Weights of a small GPT-style language model, trained from scratch on English Wikipedia.
Size: 12 layers, width 64, 0.923M parameters.
Each number is 500 + 50 x the weight over its row's rms, rounded and kept within 0 to 999. Layers, rows and columns count from 0. Numbers have three digits each. The size before them is the row's rms in percent of the matrix's.

# up: layer 4 MLP up, 192x64, rms 0.212, rows 153-191, columns 0-63
# down: layer 4 MLP down (transposed), 192x64, rms 0.189, rows 153-191, columns 0-63
# gate: layer 4 MLP gate, 192x64, rms 0.201, rows 154-191, columns 0-63
up153 096:445518458506468535582404455498534511510612440485470432448450469514547557597524484487551438431461539594502538514559444509532514519524544558484516413462449606543511567440544490448478595547476498
down153 101:542568514475511555503496471469472466510522613589509409445363427525508494500512481476467460528583488450465468517493477443475524543468481605515493566481588530383438546406464531471485439475486552
gate154 098:472509444475579448411530568527528557503553439525462524488522574477549532494516466557587555540623499450522424461510516481507506516547461510555391429549556527495441480471453479572598534573421528
up154 095:460560465552496450482525569397499546514527409536450451536477419432530489394530502493473509499550531474470535571516531486567524531484488534600442449522562564443502424510421536565571590485411528
down154 100:447567570487539527558414491537409410478460455565492485447509504554447495510507570522466465556531407541506526456543448447415462511509432572524419600434478505559562559457527482490563459434500547
gate155 098:489468503440508493549396499537499503463549501538560525409472548572502617520497422532489494452523471527550505578515423479502563448598516547509478504673513424529426501504465550473520556546489541
up155 085:479503532596498551508580500521480640548360476418451541546522549413480413513558523452508519488506570441536522499459579542505492480401501463488551470449457514434508448467566486479464531540456510
down155 096:471479482438455516559485488536500535567523510454521535582444501485569566518533516449425616425562460484521488447281499487524520549520463501441501497512532463563524532563527517525463455446550473
gate156 110:502529442525405517593491480511550518430490327459621502506532502502533460533526497497568534531491499464565456506464502537484547510456507446453444393504534513488568514509508461523522633589509472
up156 110:539475655488525472459465477491531507502488587579458497480466591504503419482492484526497499488549423526519573505541445557412432497546471460568568580422391501525440510535504539469502404537454496
down156 103:515442500534420517516523504500495536481505508570432489455479530440561491572435452504423497538520514553495427507566468506564434518479485418473570457557490503452407477560614376586562537442473428
gate157 099:611506472498538604587475495439507587468423476477517519526542547405439482515453479576539530474537446518525484538452548480509387469541551444504391488535489430555511485549475519516565542597473452
up157 091:556401501529515530594482569380396522438457510504507532477518540390440497524441459598545493528486403513503495522551509481455402527496516495543433525557455432539522440460409499517512536544518506
down157 099:423510543476529492508454536505394507525472535455449375594482514502475483455528503462511511571479398503501465540559447477464563477488527514429437511509427515518563445530500659430490460400508465
gate158 102:501362522439556491503424475534532617492531480467563478473490584480439592593478461469542554531480461493538556564492484483489448536568549475410485431576488517489431524551540488534463512586464554
up158 109:466619441553463472521533551517481508581501503523462462433590483538563500446557493583488467481544522543540393467439510525526614434425467531477524563443537566462492500466506386424512518507560517
down158 112:548476548432451456533470575588474445408524512430524584496415490553488448506499442511421532485542556468491510557551426507454478488521538465550487548542418462531346534524490423525504541558441463
gate159 099:563475483436371475601443457516500543459527530444571506527438482548625482518519518435482596466465563552573457538437451578561564505509515442520482440484577463531551479464479540503516572474493496
up159 098:595489578457474492569481439564511521489497563457588537579477485574565432526545549477456547534453565536579415477421470556570527554482498475498439448462510440603531546504511564441494499432543522
down159 100:442514616546489543468514598557458468567525444511595518439485467540586492526447573446455500549425518431449481506486470431540597452499487461474488485483488448464491488516540416473454396517566580
gate160 118:497474434496518460505438454518577488501565481506474490464500574410537602522442420483579504534471447461559480575482406500476548453492479506440590494503501512592464494534586457553584499630534469
up160 135:517524428533504575504420457585554474520557509521474440415544606478511515560502503426585421548400442503555475553454487495513593412444457538517531468566473456531534569464563522542539448522510523
down160 124:500533461555585493521490476464449431520466461432533514537504539391501433504424459419504486546429439468568528457477414466503534448384426519430449508435429508441445546517487517504482393495558543
gate161 088:527534420426483575545483479502475666509418457452502493378472516519541588504431521617543534516465574531514423526424494481511532458477518489465508496449549467442443480508489435510484490539479429
up161 079:490473588491543436414545545454501426460527511570501521609550522453530524539603476434477523512642407500494531470579460448533455489487450509545490497537446594502534434467511540517497458559545551
down161 085:577464478524441559497468440532560489470530425514529535493497494480552554552546437621419583499513561397544455521489576453514512486563541488415566453551479590535597485512502531464511463468481591
gate162 108:510448498411470486511552502528507538441496501466535493447538539506574527548463503514519663447473541593499477528446464553500552419553531503436493482549604482551485455547619462522497598572451483
up162 171:519469438572464557524516453467508518593439426466442489537401472423441446523536416449489450482586560442516479570482433514545447568450546504517542510472444466568499573510468592542468428488456442
down162 128:538499524509396531491505558434488592472417552470472499565422403469481526518482539529485491444468520403508526579467489416498580590538498525502557490452531542583524526452443490535447504613584475
gate163 102:530443411474510446495513524472479566465499509477512524486489499400484590516558431457500556540553582536498505526486448553396427473532561502499616457511647492441471496472551461540517522472404435
up163 095:450526507438528470561548486536464644506554558564508445497422490416424553464529487453455450510483533458405440507478485581471442528479556570541598547464524476455512558499578484444473458451449459
down163 109:573459510562516412372496503502495552628503448497525422516501467537480490497501566409502518492535498533459443590464488415554428516522437516478500503394536569403438522499505557463479452518446475
gate164 093:474559528365492599507490424428488524516579398482575525541477527499529547483533477584519469475531556532520491593362461563541465492493578484473474496464537549526485507485581559514531532515428468
up164 076:537460419592466393500493564541563483499422630470418519467497488478532451514453501393530501520520403508523493409549472470527485516554401481478521446571520502429526511510404432468476489496502483
down164 085:591424486459487555618447456502589532497501499499473452455516551461477487535419504558505643446518525544469478484497577546466517462510558520436592474536540556416439559522495499457474518554512404
gate165 095:469515451496481422525512450557488540458454424538539622483502509537501513474474392408463524403434531515611416473495559511489483491542464476448455377520442450474555526551577484513513533554525465
up165 082:580508482517497559438471612446450468497509624487457434494485528463512495500605539489472520557501447510432596522480441447476487433569542480543589635503549499551504453524441510495517431472451528
down165 088:471563425488436612505517579495528504496493502425422454536578538561520441469520443414495584475508483548577490461429541507510509476470572412469485415600562496519551570514554431467442501470493525
gate166 096:558434528508427556521421570528551466464472442465444632495532556500471505529512388508454543419558432527523490491504548496474444405513457545513557492413543502555489497597477505509527449597500443
up166 088:528459580574471626566465463488513511471508518520518534493547525516415503500484414559498508466407473462451565504429536508483353446493428522469585508433511493566472469527504531499588424488427459
down166 090:518461507516458469444533418494507397550482530489436518549445423496518472542572546502423374476523444402436432496502554577437498432473502568423521489509474573512400542526432531443511489457510503
gate167 111:436484430459529477531500488501530522483551546482518538549486551483611541511507480514594571465447483500440448500448519504476380446473488416451475489500526517473501493554481459496484594604332419
up167 116:417535509436528500485420534509516495428531577557520533495566512495559553434484428524544497521374417517494450450516518462492425436420449440440500546506457583468435435545511390483545559531499531
down167 111:511446484460553461456429497415395469504554554495448518602508462508613553515569510517445527451422363563488512425542495560499528446468496510415484514491533582495442468576470448512488514483464485
gate168 095:550465537454537540391532444566471410448505419435508570530503501509501481490458464505540531487631548548561547550516419427512440471583524507522577458575449527605444444488550480505478458499498524
up168 083:502520513515487349577472474416440550570493520524492445418448461434458520527595486443463511480550480474440532583507524573551518605489442499465535570413476527410493436490467530469517559507495485
down168 090:468448435594537432565454466550548519431525517560458553486510506480526557596534520542541486507472467619586493532522541436518496482562558500504604452458530589528546525531482570426441600518491516
gate169 097:582523516487502475524545485548473404485453531462493585499520517432598530460454410597425489434536539529462544505504515461499438536638515536488588480533532453531482438481442504540611438525479450
up169 087:447494608450514524524528520505480542531537500528500444576588569544654484467542554503488477402559582467526494532521486498426577532470535564495388520500520571451440462533513462450581507480511467
down169 089:496572500378485473528481505665477514561460540570532518490476489578451477575432445584581463452537457601534514502589551468448520498504523440544481425525514535477563543490503489469467478456544509
gate170 073:557442424548447600598508483428512542528567461495578502453465515447474497515465511563540491390543621560506505550394485524534468427479518499487574437476558425486502511526528533530555537538458452
up170 061:568487561520487592506532551439471493555530436605509522496443471518349438429523533484553474458504554466426507452504513445534428466462469496584548489431512467387504505506421573525533522478461456
down170 057:621560517557542484476520402450532481483532569453436587581473546503549471458448471447459501519479418496448533480498581499427513528564425435544529478595530599487493511520585468520553503442545486
gate171 086:430464436468500415476413523560632487426539555528488533450453489494555531469512538482555567443623516493531504507550485537530505420510523483547504522476469474459543525531605430468434586574561494
up171 082:524496550492489530590638503407329548495443409473561523520530490530474458524508464554505506541486504512453499501554509475497533584524485564474429535558533472410457490410486502520493447528421524
down171 083:481526542467485422519415470552545516548550572505493585443588564416519567619440527554496491381566534551444548477503540515573506427526458556558536446510478544476432431497510510477472505536473519
gate172 096:482483470556511422539611480547518501548486499454497564491583556434539530493462344523478581493530574513498443465455490468567477541529549481458461507569479411531394482572529543588519488451468483
up172 098:528430489455484502495552515419493491545521421539521446525478489488456510543469619668527552545511429515471525524552500543439553510518507510437433425484508556456540478507557455467522627506604478
down172 098:501556475456479547448461413527510535503463552492398525434518496503505517630497485494515555502450472542591510437523444490489483530460469581536483410493411551459549557605563541514512615437476445
gate173 091:511425500545551511567484524488534550507596450533529456476471550520412525581543516478614551457499548466447462532506474601479505469535552548512452489603544523470400473573470527428603587491475511
up173 084:531408485503432525483544451473558498562537517550575475500442510432472556536520581508541497528555458512482560610514458574468569470560503523538421523621570559436402447540463494424532539491467487
down173 086:489438432496578457457474450490458449479476509491414448497498399520518465431530448446516412535418406441519471445553454392434553552425486524569489565528566484467545516492528505486598532437487487
gate174 092:600541488445493496605461448473424417565532505511452525534524556480517480499529547493448573507526563516577422503486443492562450526640512441473473472575505502462438513601565480511412481547474528
up174 088:440486476498481555448571560534591607473518412491513491495564430471529556461482431523552449462502479447459538524454619521403554466388474533565482499454537509530540464415497512543570509450460462
down174 095:530548491464458529471420461465567577423547440495509595386456545431552517468469461528676482439510549538532552504514489557468441506506490547502477527479559532520507491426577544532445539533496446
gate175 102:526547446490380484566480498517484537548501459445554511454541489520544461490554538470597518490471531507454500599388437615477512408556505453391454412484501459473477467509545441526494584500453507
up175 099:431484463500467458410604497439570375476493453488477511556460476464469584552434424468447534461596469498526550465554488376509451561483539480568545549538570524520543523549519455487475512524517442
down175 103:530469417553464508501480450474509479561476475460480548595503567448411514571437471554553475505459459461566493518588433439457506562513502540491574466459539406553453414567445507449491460617447527
gate176 091:455353417420499522519552523477586513481625487553522433543521517461576553512485510494589520446494584571443507489460488484494528474573543488492481454627486547535471500530494528525492578452467538
up176 081:570607543531449463435459471519527503515388524480447555499529536565541460486516486481403506537498496339537460528494474495481472491487433519584492526403484514537527489486526527535481367575547446
down176 081:534514488560386504489555537510557538482496463466588487466404516562514468447378536514556504497614419549520486615500419519537491449530543478481551455472552442478512415522473575482575532495487504
gate177 100:623433485476531514546478483527553535499513549450491522428507504422502545622488506566490522464537493545541559569457488435485437512557577508510452460541540389505430479484631480518531455497494395
up177 102:596457494512513528545543393513597506510508532480433502351478527457456498526443506580492498472494500471464568535347479502451473523551519466584482541474583413538451466453507499524536437516486463
down177 102:530510533441583359532401505480503483492590617516527453536516527466478466530532503513471576545463450463507488494534460551503565480517416458437591542497439505533497453469484544470435436457601571
gate178 099:574461472546512461551478486464548488473463518474458539465445515448449588572495470527573571444530481498573468513455484397474408439644442516477502537495511468533417443438456478521503515482500369
up178 099:535504464542463470557491389566555535479556535390461515436442583496497520435483528390544516502445484455532555563525487460413452436521459550447530500450573519407451565430440509512457528519534458
down178 108:557522528545542547452514319412412413519523601499553495467574466523557478516490489477485465499397494483520529523603469468437481484489489549494479581523544520546525440492497537574499509495585493
gate179 087:589425392492468472478423543438546478551568481488500591460520566352527567542499442447538480534502434604498511523506438531550473564524467450526520468530533489499485538472577432512471480558518445
up179 082:408588554465510549511517406543519557438431469490496481409466497597474459458475569540536546506499545391503464484438524521484544443523576492467410542543559441510466422516477612437531517483496532
down179 082:549481468517534496492518431483494488442478509546469570506425452454553471491570495527507702494499623503527545473461565489485464514567451513468486500557508582540457509501481536551501584595430441
gate180 095:530509517521494490585496477501497535491485430449534619527509524478526499512478472460484553557479605505453457474510565510445579461488638370442491516616497445478444568539514426567545561503498520
up180 079:533501443503457527466479545486491430519558563529546399416470487512468555523518517549485494491507477470501629496511443516542413497556402530526516478380551511564447368418499582499479569523515512
down180 093:453488508498466462560439423433447487462499438492534521591513522529509544495568464475590532414473500535493473511426435481523449537435461511498595472555503407569495388406452496488512486633491522
gate181 097:556515471566551607570426490572467534465559565501555510469594559412473482561503480511414520503610507473548423494535491541537553565499508529415500459550485397522492467498427580544503518520456503
up181 089:539518514588528439557444521482465535549545491498424441488527647382572538492463548514537484527604483463495547509512490540413488592561518503458470555515496479505406524524577522580527501470441544
down181 095:389515473461594550516396415524581544526414517504489489504460543520508545499480441477416567526508526445458534557546498493552468476491477459509548505469527445488541496535398389399419540436468507
gate182 098:496436428485401500563430439516461435531561484471486622523523519433597504521525447439508506487553477487510514573480497468464405567490504573548522519504549461443497321554512461500490480502494501
up182 083:484552551549655539479476531519587557500463443542556435455531522591459496490523545590494493510399500510485497511515525566476470416501474395426517505551414496574462592443540518484491535513503535
down182 092:600533433478627535518425485471459456445494531536460476475586568464544479460554532485582605525605528473450470536436486503474453516458492505555487547480520494602450430437506457531463518465428549
gate183 094:599464444512512540484511567462480498454559485431483547543510505480498440544471474433538515533634500552497513495513437499493528543548562500407570385537520405562487455535512508430515540567372535
up183 087:547448480552514528506525560471456470415503510431489495549397446491554445585434471428533497552540426575502560515561469490492591527481548540494491399549470445562546526465478546452479489571370529
down183 095:477439600534581531486515491510530475521493543384458544536483492455549483545553523433516384478512467494456448516510469438519409377538446619499490609494497485511446523440493530475428525451550496
gate184 089:488532502435489533528520381457459553434491518447583493510488487413517532483450402429446536504462445499503452480494386575537445519478536545472512511416489477588447390599433473546540522486528505
up184 090:489530481514475555352477586579558501569511557527432435503530538531561520488541619524555492526534536420482515561509549473485552496478468476535466537552513509390595568476491474411563538514472523
down184 088:579541504396487528478437464535510528510490432533530482474565590503514489487489441477570553482487516625436525514376555538511383393511562486447531466457529437445441504562496514549505497550480451
gate185 105:542404511448492488515446428440515594566585501474512475492516508415526544640560544566541525540573448533606493593424475507429463542503543431435471461518502551506494493496545479520496441489541510
up185 110:489440435479467528442471480505489489496523467541473529477581550575545426435433473475457529422509571575393535527572558466585558491545511474519602414514480572512522408580466451539504557525524550
down185 107:498532501519534533500517497543529548424471431485539612470488523515397548492538504575443501452527501458537543489488448480459501479456452414556497500437487359547500517425464602521455644525457449
gate186 121:485516458416517474473531452532442489541497512341518416477454529517558550563475438535574597458490494529555519599453461508614447444481554496459454520496555574458470506459552515519559473539550453
up186 128:464437509467451507534443593443510515438535463608514539480411455482396473470471494456484416471554475509348468513534458453474513496483524525452575499561440483542449477525445461501450538546386475
down186 125:531476521426483502500483524468551554554541483487499518443419410585637435381476554473494549419465505468568455546487435438589560493570531503509531536516503506496545458517420520556480502594503463
gate187 096:596505511474528568553457545501438544516520480517493502431541517493490525545583386561555485428542477539517541557396438542489584469474485474409450401598522453456516400513502520548540538522537470
up187 083:484417526456524640554453498515445527478532538572442488496552520531470502528611458527560462426502512554484541509465504478436576437520474449412450392486540493523595388557497522531460490479528508
down187 095:507498540479459402545439554558423517525461573550427496393497490477470401469513527490496435492479558546452476484554613486510511451420462438512452492547388498372552568470470507522521495492479521
gate188 108:540543468534521555530463491513517439473509410501529540511499513495496507549491340570504487479547605483464406578463527539436417522515618506493575421466517457550457508450441545506496467597466470
up188 097:452593494567504502460436504593521527545517411562593559529565522510450513535564517414532479457522513508456364525502474631420513473534503507504480421489493492466490478451481553478402487509555546
down188 100:421456501470585461526531493525490529506546540635466488529515530592541470489513480501513447457553616519423501515498591405539430454497517541570460568521404544417459535490494523480441517524474409
gate189 123:513431436553514495545464471443547505495477525501604500454606550394562534547493440479558555452558507576562429481483473587511463464485479482453539471536533524638480438509554494493463527510426418
up189 155:484436517528572446505501470393489537528419547497564518488599530448596525541500419445534503525560443518498481466550579543404465461448507469427524542544454569578511420488463482534459468449417441
down189 125:466474507478505497466427460495536447511425549425537446534462585554559473509500461421472413563428499483485536551569462560515531431504482548401541481448598528585524504400553484511492616540465495
gate190 099:470526458482408496445494504589486547378444457534573469481510471457537508521407463505487600450414534510528371569480376547525498541553460476487538523470506485554562500444478476526584487505473481
up190 094:565423446519584497536592533507537540580495545542549412432489471511459497415543534618528498503511554531498501574504416461570536464450544452469466500493452502543494501510563571404587556454452526
down190 099:513425525523594455585555488536431518512558553532523483540524554463470463511395538540478548440483532514575463440430556564398508504529510526477529486522450555618429457518611475529514442464564514
gate191 105:575522451504515546551450507558419469472498466457453549572459472412429517555447466455466531489549549528541503469488543522474582470500604530445542507505563444454474507503479508569520463696477465
up191 100:582456466559547563461513434484601396514403625453455545505507567476502520488496473483556499430541460436573563466424509503470441465523478568527547503510499521564513537446551508430545468600503510
down191 104:503511516521509366506571487475515503461451509492537464461449474575584514429491500426644491495549473538459502502514363471537376509557457449489475540488448491522507584509396462450492478517487515